Each number is 500 + 25 x the weight over the matrix's rms, rounded and kept within 0 to 999. Layers, rows and columns count from 0. Numbers have three digits each.

# layer 3 MLP gate, 1280x384, rms 0.0774, rows 535-571, columns 0-127
485499519541502506502509509524480515503465544516497540504477533431457528502521517507486481504504518556504507494461486489577473535552526522492495538474551506486520487508509484529533522495543528479485504472493483476494503513516512499515511505520503510488498476512545494495521507469515506474503498489479529488498487475484518513490463532497473489487508470501504461548490492433506494504504
506476480536508501503511448491499529463481523504469486482527479492495523537477494486466536478462505491522501500508539523476491511536477518529470533450505485484480469486522501486524489467518507493485517519490489465481497458487541540504507496488498499515480487482488511506487513441525506478526520489511486506541509504513503508464498493500531513487528473520489496501528466496521497467458
491500513491494511491466551521513479488482481506513540492482509501501535494511505479448531528445483469499492518486517535495527492528497539476512480528552488522487475448516557478518503478511519476482496470506488431518516533482449485539492496493514472475509516441504472551500529485486506487496476530462508454517450477542507507507546543555533525526506538491497499503485436450521526534514
478492525468469481495494516541494508477490466506475476501475486473475486492486490488495509514501495451502493465490470510499531519551502525461505501506500501476523539493492480516534472482487504460449501519544495495481515504494506501458511514513522444526486524511520456468544492538498501494520506488518545439471496485507503506487482485487459499489518483499488470544506512489509516499491
463513471536489533544456501511491512509489463499522517485531531528470540509476521510479527537502495542428530458515517491471521507501493526527564502479484515489528471480485469472493489449462494482462494496541516506480505515550522468510474443510546481487495543498462488454479482470516508498524494527490493467492484434489531517524502543482468459501482498518497513482512487467490578511502
515471525545492547501517501556508514530460491476524504501515497513520430527507516510517502541510518479495485518480514497475490489470468535488495463505481510517476534474482463506494514530547504522495476500525545521502481493481511470520469514504513494502506466522475520516519519506511482467530543497519527501510576503520521483498518521473482500536532508505501524493482502500464551486459
524539514503496470482494465450533469470496471518560528472480482487493501502476552460477523475464513536472532495497513483525481457480509499481478473502530478453524553486496542515514478511506556513534515497485492470492523505524526556439520483485494463535489469506489475496515530516420473511496452474469505505516471504512482457490500540516488493503529508526487512470537528524516502476478
507532483495489483517492498497450483516496444507456505511479525464483513512501539471485543505504549540522509568494556504520534499516531528519437490521511467503505504468481485489512482491523540499487494449510475501527524505461541461495537478506506539426545485437488558497487514505501513493553542507551527474500478504510496516504521533511542487515496503504475501496478488496522525512460
511510506490501505469521476507473511473484505572486551463517481500511506518493457491541503549492512513487494500502510510490442511474466538481477501474477470493464508518506511487515492518484483504510511507485474501467486457544480470484518505555483515498471490462494480529486493485491520511501474481510500493526522508501494496463534487474481457504559503523500486470495499497471488470493
500519507458454533493506512504489530479483516476548503499530513508485506509525489522464498504504522509506477489442495424505504512503523437535513499530482526519512514501513508541498508474516517529511534556437497527503483473486528505515513524461514466521498514546507496508492490531510509511513495500496488529491537496515475460499469520521484501519515500455509537534547522497486504490498
524510512466521496492489548546528507515495520472471490473541517491499512469541472484467487515501504524492460518525482514476519494555481515563502523561494507497543489566457520513511502509492514534542499498516533491492504549536476493472479516483499482524501529511518465501557476480494507508481471558475499527491528546444504537490523484514496514514485531506458516562471461524529499505453
488525498490488515486510528490526514526501472525489497515471476512540493536557511487472505504495513541511501526454495507522499554449466464501507487523465512481526483473537534490510521477498496516443509432460487485550505493449501496490509443537487495499502529482496471502546478482521534499488544529470538497495493454516474513470493482549459521497497525536519488489457507527464472481466
467472429503490504550515528520453462546477528476520473463494500491515478527489484490481500465538523500456469514505462497491504513511518465487510478487491535525505496500481524511495525486488514455508539471507464485461466528518517497512522487457485525479483497490498481468499521519482486503498506498495479486495483485498520501483472476530505472499469526513511486480458498477518542530485
456466531537477503513495453468504481489531465532447492514493554526490523499519517520469485509496477488472514502473478477520517465511483498502493486481524515492505493526546491523506470496474527450483485561508499480478513493512484523516464529516482488479459468518520505478497502513489546520504497527494547495513504510537474546482534500524483487540541485500487493434506508493490496450527
508508475499534541518513492499495496502484530500486495461435511555524490494511452520502512499510489533489481466480451521482499522501495513498516503501533488524556537492436464511489524474507516452516499503506538505473525516488550489523498513498462486476478526474491501480520462505488492456492534511493498504517496536484487539501531497500502534496495463495506518471458507507477562486502
486485532487484529536507476509493526503443495548456481478496506513514521525488520512463508486494508522504511538523486514458466504528494526524504499517489547477474477487549538514517476514522518507515436517471549494504515514518533510508531488509544474499515505507486478500493486453477564505528534537529467515553482525499519488482468543507485512494502514475484481502479503478477492499506
487510521548527504535501511466504498518505476491469493502503495472491510502498484502501493501459479486496511544504466529502487502504497502502511479551550544510516512502466511515486513536525448498517464491480563510488511511489477494479490482493511488470513478494532518508516472519500542471511473522481506505526491494498486462494506549464504531503472516558440518492482499485501498544513
517476491523476485490495515489449513475524479502517472495494511499498505475507528477490466486496471456508542506563526497492516521528533484563487470495539482464490546528511473505442475480532467477492528476489514478491482507509411446517505512555516522446462483513537479462503486482505483509476501498519551482498519554515528511472518474487539519528465489504474504510500518483517470466507
497508519478508520458490561527444520469465510504505523501436513559517464476474484541501507558500545520505515517447497496513509473527522493488512501484494549500520509518497496509467473542460523529447462509502502509487475488505539498502513527489459470452485522506483435504550476504505546481506519535453531536506520512498513516526542503530469475515541518527483548497539495482514471492508
493486463501442483476418477505505483507488492520486507538527439472485489509503508515521505503483462481548510501514516487498502534487538515476540454511535506470525482477518530482501508523482492479508503513489505468509483507481480478494458510506466487526506512444476481513517433487485476486482462487460520509490525491502542485466503512515501492482490482540531510533544498490500510511482
527508539450490520531512497462467445469502483533468530432490501527451492509459479499478539507517499478535502490502502516518510466527501525542489489504483517501492506484491505502515469495514510466507505451510542465476500512480518517512511513495506492428486489508443511516510503518496549468497497491526510568513515519491469556518517555510478470473460482510478530553483481462532482473482
545475492466475550496494491476470485509502489529495522452492493493499524509515503502518497533536464533523476563507496535503463496530500495485499492463520504512471516492529520480501474499528474480503464497514505543508492483488484511503503468512469515476517486498485500487460489520494500497513473501502478474513490491523525494474466500495480520520517498508512531541519498511470473537508
472503539475511480528487482506512521490533525491508491477514456507503488495504483520532496470478518531504469518511528524516485479525501517446516540459469500510482496493506494484517510481479493486492432533490489508525465528520509483519485464489506469551481508491522474520521475535495545492512514493508487500480547517507549523461506519509529472485513529465525482492505525554464529502499
516516481502533557493515485491529500514539488503525515449436489484515493511531466502522501512518475486539457463470480500467471492509502520519502477466473465530493541518525499540501535494437495446464500535550465515505482491456428549528503510513483498559503524499500497496550462572563445508506470544476454485503511503483487485510491490455476451504494507484479478486492516459531499489495
474509482497476484490498526516481535530492497500517472529505478466490537507510528516505539511501472498476557534485470527508494449508474518489464519498529467486533512539468531472508541470496470529513470492490493529510542483533490497475547528480503488487536491508485524518518500475511497463511509487525493510478473506526531468529503532504493515471508471510482515518525510538509524503506
526490485489526513530491536450498528545515461478479516493503440544502494500496513479482512518503450516523475487527537448486512491486499500509520494521520540470472504476503458530497505510485468482485483471460506502500526557526538483508444495513495484513483487473511506454525465534484520554452481498497527500450479500500504525474508529451474504483558516487526495510476467549499461516492
445550466534523530491502501498515491489517538541491509491517485543467503492507496497493496486484494480491513543485489522520513489517543516490503516519545489512505514506502506477526480502540493505533478501501493504472490531483480506501488533502535498528518496536535473543464477552454463473468474485513502503522441492481466493487525506519504548490462493497483509489503508479539520504505
517484519512505506454468464476527489476509485507505519531521556518535498495526510506492474469474499554511455513506482498521526511483534511513488514514475480498469507452501544511496468510522484504509482508521456488495476494491509491457520512485513487549498486505483511519508469489499498511519502491490497521496494494535555478489501492502491515451511525454483431481470507518491511530532
497454497451489482484455522524523491505508447462504501471533517518463470528481494523551467480505518509513513536493489504429471476510545499505506526457542468521488516473516489525481507501472529525497505499508505490534520508496516515510541506498447493525477482451551514525492511502447508477499492482537473469512503489464504498476517509513487488513500502462515481492542474506487465520548
537490460525462506484476486538480476464466460542477501476515499469538431565533486472498515541513491479508466475501527491453502490499535474535519480525505487479493474472464475512491518530534507540514520483477439482510500494528447533493514533560569463516494509485513506474542502468495505479529469526449503471529510470522527514544502498532532499539504506498536505484520490478519520508503
485534506486431529547503530534509478487546549465469502496490525498499509471474559532513518578496493520446537515474504472502477484473489521492503496466481499524498522518534502523511498502523512504454507490514493474487478468498499509529518489561492527525493517493471509494488481558527529525474507491493471531467530528517477478506516496491501486499477485506498509521503526499506514506501
503492566525478532479534532479469496475504522484524486510523505521497519485515498528528468513483516526489456524464592514505470513499518548523479478474501508514558507510518553488556511526491496496485454470483491537503492470524516521545541489483559479526521470497443493518496479520489448468488508512498515486485530528511536493499497474545537522526474473506520519468452520508509550514474
509492476523453497511441525487498480573521538456509481487448491506501502491491469468440482511521497445553491507465493543480501483475535515522544503520494484540483515505488490467463521503554538524526523501504492517532565536493530514524505493527532449475518495503499485530461484487495537466533518500456497560497482494489494507516498570483469441492520504512516516454473513477507491480494
536496492491493473533512482514495552480508486458477546490511502513509478535495532488517459522489455487529494557513544489514521457452452488439505458434471505535479506499508512512493486524444475509501480462482463519496478501489531444504539479509483497516477498500505506533550488494509536537544474438509500508500474552494458545499470474466513499475482528487552483517505475534512521461519
470502458508560500531523500498508485510553486485477496502511566517465526537512467490542495501517474502503484504525497480497506488524480486578450488489499500539480475523517510524467538474474523490489513523522520501477518523539504516504497516533476478484484441532506490513472520500496515493542470519546467487489511474514523437474518491510535487493478451479479512530480488477515558523462
486527468535461536455490488487515472515508480524507493516484503499445531477497531527446499507487499494490505539521510533497487486503506491466475465521491499456493508490486454500504539530491462510490461532501439520504441476486539512539510504485515536507491518526546516468477457518474479505458543500507525537523476544521487489458475519496516520497508537478457484525514503542502435463529
499466511494471481483535468472477477480481518493539512541469483507461504471532481499493510496480488502454516535529482503528491504520514466465496510452510482539515486525528493502531470524520501466524491489495462495520506524503485493471515514548514483447521542481511500508521532499533547495471502527529506519491465493479510477455481486509494460521532531456502468523505476458505504473496
# layer 3 MLP up, 1280x384, rms 0.0771, rows 535-570, columns 0-127
453482532484530484496522484548511503519484497506506490519506520500549460520526537531504523493525504494516501439491504463489534464467496468524546496523467493510511491470483501543490525542476483500489520516515461507454483483489509534497514505496481542507492527491548497461507547491487482533492457532535499438511500540540531502476467505493472504496486531486500514535522489497450530488537
461505516533498466501469522516482518511508460531530493471446532471458502476511490537487505523554528534487490466485499466480465497483505512500457463494499521492550518516506496511502489500494537462483490492485520503508466508495463462526492533541489500480527486512498537513461498440485473519505517462496503544532472522503477453486523500553515510517503486465552482465489456504494464439504
458441459501467535499515501512504508487487497504528535501524503460506494509497486505461503516475528515493513536520551502488538473528484470478516504488504501470511484474485545497508491477484502496527496506503466461530501482464492457526479516418487508496517518551482466476474447489486498518540517516496465510470493453505526493524472482479503495474461522509553487464502504519483480471494
480519528514526480480487470509466475502548456511517485512461492509438480500503482445472493500485504533504491530495511537474480527507486478559490492504530513486492518512492510454474514449533538524501508487500520525549537489481544532553508494515555484516504482488530555492512515541526484470536480512498504484506480475484505524469513500492490474478482474518526531533478497489485514493509
479521506500469485524478486521498451490513432475521527506516501509525540519522527478526519495499518530489512512470498488470499512481497523521522558494476533508529519466506490508477521480499489486449463502511523506498476528530525480493513470495478493498528539508469486468530477511523500474510508501484483490464464471512479456494486536477493472470488517514473504499494480497550497520472
511493551533499535505518526472524463521435511508519537529503509502523515469470502513474512501515494481521493455501492474526472499511508530528504458470501524504471523496486508486496517474501483488478452458484474530523479516491459492477443467491505464511533482516483517510474512529533528525502482489483455490546496494524481465450462535492461492455520541522440543522480540483485517490487
495569514511519516532492441488472486461481509504519498512478518500481500487496531503502533500501543519511538524487479502527519476474538492483553464545474492449484532496539538542513521500522517461479458502531487490495508472545493500499497505520506486511521471497523464556502485515481481481503514490508471496550474569492496504518470522519547476538574506519476516468501525468551475470528
452519499513513479480529462508516490477504465494525484507501519474499516510484456523496514466464552496522522524505463502538552465521513495510491502534514504489482565477427477475499481530504495495492488470503454490537501491533498476486478500481451506465526499512472523512483500506512505515515468484500546518481471512503495529544523530466526501475488493487498532452466481493530509506483
502494477484517528503521511544531515440451502502493494486519496482472534518529476517505505506477487452478535492507524536459497517471478518480505510500486518525504485534500527503501517459531490463510499508535534502475498476468518510477473486488477485542522490519456513527506502505470468509513496487515459486514481478510457504534487484535537531506471480491500491489492525492462487512506
477489508487579483481497475487520452524490485522473547480529562466525519477495503559521510527497479487536516511526547502485507519495473525484480493458521437514505524520487487470478495491473470470434487497518517480523522491486480506478466453536496499479463488465513506485485522487530494536522494479471469547555463535515492500505534536514478515516501473513481500465491464482479479476523
462479484448491489515480496482479521533502448498496471496488479476525511458484486487492470494493475488507487467517502474512485466493487532505517468538492478481497509502531484490525484514496535516504483501513501559457480451518504466469509471499506495464485488505508509478489527479481535483453549460515490523478500518513524519475547488545532531507542503531531478461486514528505485477512
519495518499479494498495496530470529454500501471477501461522507451531494490499503475478471478486550524531486517501503461528508508476485470496518526535514476472554511538497515453505493533479527518504507497539518493510508512510477476487496506474533534559469498476483477509447528478508519469510496517474497441515494510512535516490480481520512530500498515480508513543516496502525470541527
508459492486544495474547503482500483493492500507521482502495502529513504470475485473481475490484501484508470447510509537460445523495464454527476492513490508508469462511516493505484476487488492482510512547507492524488498498570488496551454575512544497526476500496492488538561487488478480487504528494474484505484520480490493464469525497474523527478471507514515492513523499477462522464498
510519501526510489505501486483474527513453510477508503513481486511497461478537530528561538504523535489507513482496540496487492482469507514497452469534511486500439481482464498509473540521467551494497526482517467496491549473523511475493486463489526531500502482482496507503467520497520512479517477491510550492508536521489548436503566491533478489522502547489499518463500524544502506517461
511544488478486555526463557496468531472511480522510508500518519508515527516505456480463488500468526485483463461488497480466513454563524510516517481532534518511544510502506520496510478481455472524486498511482409456554514504485488496497489535522496518523536505480466531522531468505482475482522520517516481498516488477528506504500471500508464526477472482487532496501492535461477486533494
517459505504506507513489515521503487526470519455494491527498475494521489504526503491459455523489502514550469489502483440456446530528463519499472449544507495516500567533503512520495477511546484511453473526502502495487503499517509503496418472528511510549474507487498498497481484498458489550470517486547466501493495496513508513488477534494527532465445521500501524525521490499464557477489
478470497504491502514515554507522464537486493537514502491472512480496523504484524515480519514485491465476496493528492498491506467536512507491445470492515475505548508488480503516526482482511456467505439476494497471485518567499467500495499491477520469465478543518494505499522489504512521491494506530518508520498514466480510474512458491525466527479471475531472491529514462513512490542433
559534472491497475472485496514506495472509482424499515473487437495525468463458532514489526486477489506502521475552504504542492494473481573467508491486478532476529479484539513517491499505496531495540469548458472536503491501479510458466501493472500512484512523528475474529474507471558495478459548475525512505505479496498505470495456486495489504484466501465522480463497522539484506531512
473507556475461539530486470506522485487499472479486535518480456487480497467543487515485486463500462533512484511523514510476470503498494510486525490512521480527551511505477522473518538524521486503490483478492512439540486506482509515493528492495532486512488496538486440477473481435491498507495540484517453513493478530521529508529504552574536508512503512502460547500433461473521499512458
487480491466509496495532520534516500537501520467524511511493507495509450492492484499517527504527537519512502491507475526477525487441495480469538515502522462467508496541441475470510516502501525473472512477511496490512531529519462554464483513500495530550501498520462461535536522496552490521542526499480551538513446507495479501489507539475487533459504492501475470479456526455518489509505
484496482543498505496513507546462545463547476500503474507478532529514528512501534503540518533454546493477503512487530504507502542513455483513473505457530543524524472530507497535522513494521499513471552556492485510518533510487456484485506516492494506516507515483460518478491479495526449471528501502524481506536463491518492499508480512519475488486473535483490536470514521515474505548522
453452480496547516508538483459472542452498495492496511485488507509483523488504510519562498535515489510522524516503481532482499513485486489534503481500503488484466532454484477501459510517522502526515470526512464482490501547513493478487513534508514500510470483469440482464505515504509529569536513482498473525512500465485493482526479477475491521474425528495499505515488462504468515507500
479485501480538506460516488462466535470488505493513488536483452526546501470515541507473497498513496511523466488520481530504492561510497502487521536485462480521464547506527517531507491480504517487508458505493489532523522496526518479528501513476502505533495507481506500531515476501503519468514487477529442496483533497480494489487525536483481495472560488479518514489507530545518500502459
442505511501511438508499500449505457512472472491415495529484511481501507503450531488476478506493545556490517547488485534511527549542525488459503506524504489489524498494467479507459515477492495517531472503512499462519474506540488484497494486467515461488503462516541491482497493464454523480524497477525498489508522494514500477451504474526496508550525518556479509476508511530515471529488
512492503497523529504466511493482491508492509465489512491487531486496533525523502523513450517488543524497514492525511491503529521493513488523477523511502488509479494506462485493501482507480459477466530496475508477540484496495501509464466482512488529493449495495491520483435500523502487490479516491496524535462506501496471509506505486514530467517484445536519466492467510469495488500517
519517519518494500506457506497449507519506466490515517505546502569518524500506543506491533449479454480549497506531545467489522500485531509503525489470476501481453481469460451538502517514493524522468509498480484503502472509511502504467485530500496501520556485472538493481507489468526491419489504522498509509541496507488524508498492485489461471534480498525492522522514494519492467437445
458505463494493548500464437490519533520505494503488522463474509478531497472509493470511482504483508477539537431513545485460486441506501476482476549494492484534505460494472425481512546510506500506520473514509488521489475513487517491494497467519485516446545511524461539433545501495527503459497496472506466507491486500525506488567529495523517479543511460497541530499484464485508506523511
486498498512485526500457550512482522567508495492486541482489458539489501507506461535498469492525487487482468481497503516503444512479517508516478508493462514432525514475504548466489549525490495508481541520536523511535498495512519509523500501511540503492506519473521488491503486524474515497491488507475449507474509498505516530485474466487496523475484493483500516480455509516528495471502
456539480512546493508495537461496526513505523481475487537456532499458488497480480507480480475521516490519486477510489500524546506477493495484458498535491506488518505486463475469468485497521503489517447453524470521487508531481496476503491498473518466517498524526501534483485487510515522499517511521476503503495504474518500494485514486486468535503530510499484519513461529470474521484533
517488525513520535468505500483478496485493493509500491508523481485491482480504488519480475532533495511507464517483495465491507495478492521529487509479480481502485482474467512492443498558574462512477479497480485497528461514481509480533499563465513450498530532489499512487463512474457501493489477500503472494527476467522537504498463493493527498548469504488503507504515538482511490451530
513474524491531501502484514490494486482491542488501503514522516492469506493503501511561521531492510563484452517505502511491509486500530520497475498480509477512494483479536539491497471506523488541505451491517438499532522521480463455529494481495507496520511527475437496505504488502452502553525513505492477540472508536536444443477494525488476519502502496477499518547519476518484487562519
475499551535493477436547511495466484545530504524501496486495486527559513471502491514507427525476479511463498522498588488513525488470510476569444508485501480484531491477479455502536487501486511514470472494456466511526489470510475501524526486492478530508563471491440509508459477493526473503519496523465504467505498544558502482518490512515512496507484500566449486483467518485467555493495
492568484530529483506516503485437498523530472481518529533538501516461494518514475529522529508526501487519492539518492528461480559494464460497493491504535555505522466522502446533500496501517538474485430467501519492532500520523480524503463492450516566535514508484491463464517531508479477545524490497515469489498568501454498489533495493490524552505444468519520495508498504480534521489525
525547434482494527474505522483475525497467494493499480493476493490491487500446475538457516510551485477490517535480502515503521527545544523491536518472533486516437466503493521506546510474506460512526510496519515495503491520495517454529475517508506566514493524501458542489476535487524450470481491504507575520493482508496525511511519491492507452485492501508488556558499497503489538443528
526545475433484510485508468509482477517482473465512511493516497525504507539535491522480516523514556486485490523523510486502546474514488459462514474541552506534492504497482476489515529478461518515457466493525545518545501544465534528553519477548546539502487500517481512525491504498467493456480491481471503499469544509496484530483527515494523508534504456522505476533505440569452541485490
472514503487524484502517503513491515526499521481558508491508511500512512505541462500516467514521462482542455490508504499498502482495505493531533505504508454487476514540481506503497492475510509466509501549501505487477542537462504509510489479497482522504509556471525532489508429482502484470529486548508439478467511456477483561524497521533484520450542496522518481447495502484515491557523
# layer 3 MLP down (transposed), 1280x384, rms 0.0652, rows 535-570, columns 0-127
497526453495546479530509506486554505490508539493510508528469483553475501469506524518511558507510512518475530543544489503464512472504499506509489481486567499509545484519457561511473479494511477496509483490472506522450489515487480511504500517499499517477492469471479503485497515497529454502496490510457484562521470531484472511497502458518494487496495500484503500470464508514532450503476
518482533485521542502495507474500475493442520562488509524487521484490517505477520507495511480485486520475525477533514508499489516451552478482477444545518512510536520536456501515505478551534532508513472489506496508508466528499487476452547519510478512550474486499503499529508537499481483521503507512473490522468483502541520522500549481502496478503500449475542515486513556475478510502509
490501482518539549494505536511547530541485497516524490509484476505512464496472508512506522517442468493497452462513503506510520501496512493486518460472530475511507481534458461477468499472527533501518479492518520496525563505506501509491473551518497486488551520488489551514503501495508481545466519507500515449532519544472480533498528483520509483489447502506518472537501489471526511513532
531514518503514477479519507481472532484516482491542489504452503494527465482479468487507495476486485523526484529491520510522463505476469464511480513513539495488522479464470518531540519506499526467454502480491495497558491538512498500531491522520472525478535455504484517548499512503524473495556492521496522506497550477474530497541504505496489444466464531529548513525485498478470474549542
495540505498514493479502432498506507482515523485492499525472499493519503505523494500496436526484520452531530484538548487450473472520484488478528470513495505498530530450519493461518525474499535522432503565504477502453487430493486475531479528514490481494469505549517464474497491477558523484527524486533473501457491508543546497546518491535464506525459494522476533518503485513510483524500
455487506513517457512506474500492506515524492525501498512525498496462501480520505497481463526503497523484521495496516469540540516470543490509459467480481453494507506524483483518554512527512454493542503500497508466525496531488501515556457511461502511458501485476464509516502486486487521495522455518498432493490486534475509523493478490520528516474521473517496512481502516515480500475552
533582454529468522483480496493459535508505469534507485460565516512499425536475522535496488536474523522511495542490539514464521524492482485452421537496472452489512525523506522484504496482541497505481516516509505560543483536483495551515510533462456527520497502522465534514541495531519506501514490530501506496540473494530542518539528468487488495468512467506555530491507483523497469509509
512458475513515528510519504494473498465484498474538454528472470460494483509521508548467459519531556519507515502532554501514486503494505527486511518534488512510502492497469471526508465506539488458487470510535537515503499480516552509487483531479498528518541476474480521490485484513517516479504488507500536488502491508485525470458488491474564455497506515485509500546471498518552492524477
508553477484481463456512498510516475504514499507488524529526492492531509526533485477488496499456502474482516520513537487500494499495483498542504437495478515521481497494502539544522459478505471470514488463507525523494482494526510495450539501498530460491506528516527534544507525480487447476516456494453496506512523510522494509490493459489509490478522503520519472526492483452489500493511
473478534540523486530441460488494555497524508482503503498493488525512475486509466458514531490466563498476489466524527461484523497491515507501492514473495522466467470553513498517525518471487553490469473503477498476500530499517504480509538495489545518504485507498495523581514513459467492480509491543512523499496541529459555493470486491465486480514484491448481500513497506455479532501531
515473526517516492499508517531458517477518509499550521525501518522548558514479503530491517510502471513511510485485513493499477521546517515517506449532523488475500525531487454493506522465507495474511472530472488499516547503491554557516511496515517512529471502491535508485515454461476452513429503507500459516492505490465521517480526531498491539497475502505501481470529469518524526503487
470455442474475469505514497467457456476490510498476519499497481486496519523492484516539485491482515525513486518525514498498488529519529486529499473514460498467490519462456508472472504508488484497495496496440507467566484506510499486501490451536513502474490508477505524529509459509490491490491568525496531498544491469527468494428486511505495455517503526519485513500498541511532530515526
481486477477482518541475480532486506469544505517518481515478523459507475529522462489481526489508537452490496457470504469498500489505519493474519537522467516500525517512511511533521479531529517482488493504550471506516494517499522507532507499459481471503473553513477519531507511551501514493476512466492545483518494520526499432499522494509502516536532506488493538548489493508459493489515
490538530485489508499542547516477502447532500526496476508510509495495447514517498517551515473499515512496487466485483502508502459501547521507517512480536458492482514542480477481478537481492493531498491478455513501532497520479511501495477468503531462464488506452485462504498473501529534463517519484551508470518514551522461500504526537549499501486511513477468512493489497482485513495540
528521488494497482537514515485528482564488500509477545534508524549520531544448495487508498497508518485470527521519501548502515461458482538485475491510523455523515497476510512480515513494477513467528513561502480510470524480522495476502477459497496558510536499510509517472471505492515492463510500494512493480540489482536453508515501470507523499490487475500539502502470486473479469527498
534496508455454509498496513512485484551504540506490510531500501476518485512526480501502511488479488507510467488465482477512458528581500455486491526494482497488488516525511488492508492501516473505512472517480526484491525495507495506545486461474493516459522461516515527497549443487516534499505501487509461494529552494458479513516499474512472524500514492547516486485504482478532502484525
451527487516479467510495528536462518515533498537495518460481490529506501545551483443496536468523480533494514502511524527542503504502484497505482485497517536522529495473489511491527478524519493548507520501474494531484478502516485527517516499505491495511477496506503514500495500466519459490503490475512516499520519488472463546484535484498473447514494482479503561548476467510484482482438
490447491488457511500504504487499532499494507517493494547448489456502480522520502484474495498488510489521482499538507503470497540479553523491550485506488532497502489497527497511504508528500504496490478462487467535456493432569497546503521474526476501485462531533485545534493469509487533487505478465485486533507511499516533530485470509514515494478504513492519517547489507487478490540452
530517501507519512504531531484552512489535498535493514466486474507513521538470514465510522495494521500512513480507491488476516460499483476473489502485489530450489496517497520554499498519494526501535513542528524498489518483514485509501473480462473478527502503462511517500531493480484531539488528480494494497525491526492489488474509474543504496521511501501509483499519548552482501496564
512526494475501447469524513520508506482498528527526478517512537488488501512501520486478529553530494493527486483522483509505516524496487492462465530481498528500561540499503509526513500489495508480488475519521515523481541514491539488529511490520522516531454514490522529492461469494538526522482446484501519498484524499473507486506519491500537511507539496546481535468504513471440517486498
498515471515498510538523506497515514519481491499491468516482495485502509503476511471470542446489502533474499493488513465520486457477536531488488516494514465522521514523539510513467525487438453494438489504509511498510494492470478453521508521473483516512474500496503516504460493528475494491467507461491483517501503519503543474509508494477478514501473523506461520521536508501516491477495
492519497509527474455479521520480534553474524497543520542485533508547540490507481518513486490500515509488494498558502527502542502509472501520518499477488495489479546489472503509489513465536482504526508499530494504486473473504500480493517549516493452511482521464511496519475506496499496521514459513535519500529502494500518534558509481474539548515502473515494529495498484490508465514505
499461533536513475467512533491470460477500511513513513456514518484491527514503540517523525514475519522492532498505495530448461500505498531538494508482554505460490520485488480507520548487490458538533542511490491506510465442498489458486503498496511502482508533456470481485472483494495460508497519460484470532491501509471484515506479495529529454494452461510473498486464470499533522487519
563511503494510537520491510484531538516528505474515527510494504500514472508494459514545462470490493471445528423503537461478527499508460501487511515532512465460466520486509463525535518521494445496452506483497527543486505528496549494534508502546507516530470488502503497525513545507533487505555504485490514538467517454491515528531496478489535539526511513512504464495481535522541540442530
515489504490470495522445449547520518501498474527489467512464469496493477487491515529506457490470506506510487505497525528477491566512501521525473486494455489483498457505484527515499505511442495511480504513521495465475491472521521471515529462505504506506486527515496538464445475491495485474533461484534508493476490526472521504482530526480485480542516552475520519499542521482497506472544
490531496532488482535531510491478477486518495504475537498503501510479511510476502495467475512496530468491490486511475487496481469493499482521520476513499530497503483493494480547520547503507486477511447507501518451521486471495505494492498526450523526495445545503494540479500509543512484498484508473527471520503476500545455542465500483485481513474549525546505512427568511457508528460521
526473520477501539598478495504490537493451523458516507494478471504513510470487494489463471467467487529528472507498486513512496501515553489557518542514529541518525506521480523531491487498505492493560466524502486497500487475538477497482554509477529462508508529502487448483531539510474525446528473504486510496539547503510509484470459479483479476461555500559490481465437524501498480503434
482491475458496510491478547529488504532504467542461510480495458525476525526466468418515454496505483511509516519485511465503417420458520500490508526449535488451499504552486460544535510494478489495481492514470498495508495509458518503499501515531500528519494494484474541553500489517528530535521483512491520519511492512511472527508495514498493511507459507470505533487527490482474480475540
511465508540561513506456454489520506504538512548498460473446560463528496501518494480504477520519496500521520528487497514511500453487497487443521579498505511533497531509475553485515502443479528492475492470511514472553454525530501472483497485516458487506510492521503509508517486498466517562482507455503492449460505517501464482478490495494513515508487452488480498493502508478492470468505
488465481527536534453487479498489503465506493489512472508494526533489524503481516506462439499499511513548501517511476497508520531491505492527487523476502485537469512479529449501514501505498477533488480497535484483514477511525516501487506429515512543519497509494490489490481518473494498484487444520484480494500471540488511504529517506489482476507521503469461510516519510498497508548475
514486538516527516457509464540509511521481504493499495522491516536517543514524483499434491455504494490517509510512525491500518473468500483491506485516534529519500538484503528511489497493509499457494488498493489507504525532535496432501513485512521504532493510519503529526487492432512488512500467488492528523500506459505470466468525497466493487477539533554498494478498505522529464483537
486493504485517503449535457478526524510475523532512473500535476499496478482512530482541494516528494495493506514502495520484488492506500538532466537480522491494483516478512486477480488506472450505462505491491494541481497537463469537438466471506507509538521478492474509503513495485487468501479494469529478451514510459461493490486528518465499486517555492513478482509487479497462481537530
507493537462523514467543491518492459502501498461504539481464504477498486515501522473511456493493494494457475518514491521505491481521515530494489544491483491466503575478502490493450501501526474513468509512460492445494471530532466522555475502519514508540435516457496518475488475497497456495489508514492526462447493529535550524475520487504501486535554510479492512500536450517502550531496
478523498439486490487499483500492518519479526532508466516506531473445493487485489459467500582479521483474533492537524550510535496539516521496512512449525495511494472471511457525464504445524507556511463561485521520445537467494523494496471529484511527501517511486535486493474477529475479501524495569500499464468504503498512511513517508478523542488534507501482531502508454502550489484527
509501522563474512492555515504491510526508508534508471490484497454505489496557505495489507470493534477494494516478506513487473483487521527500500499511490463516429501545505491496519557502469477481504490527539479471506473520421468451503507500491469519480477491526493514504493504501520559485524529497503464521492473474502478535500520452506500515538444472509531496510481484517452528475518
498502517491554500481484490469515466499509518516474516526466473540525495470521532505502504510466495525531536500494494496514491539473485519504501524483534477499512502568505498513518475484530516477524469468515543538479494531493452488538471486469481467558487471533482484537523513483507515455514480487508478541528510457531459511484479486504492478472521510456504511517460513508502499529458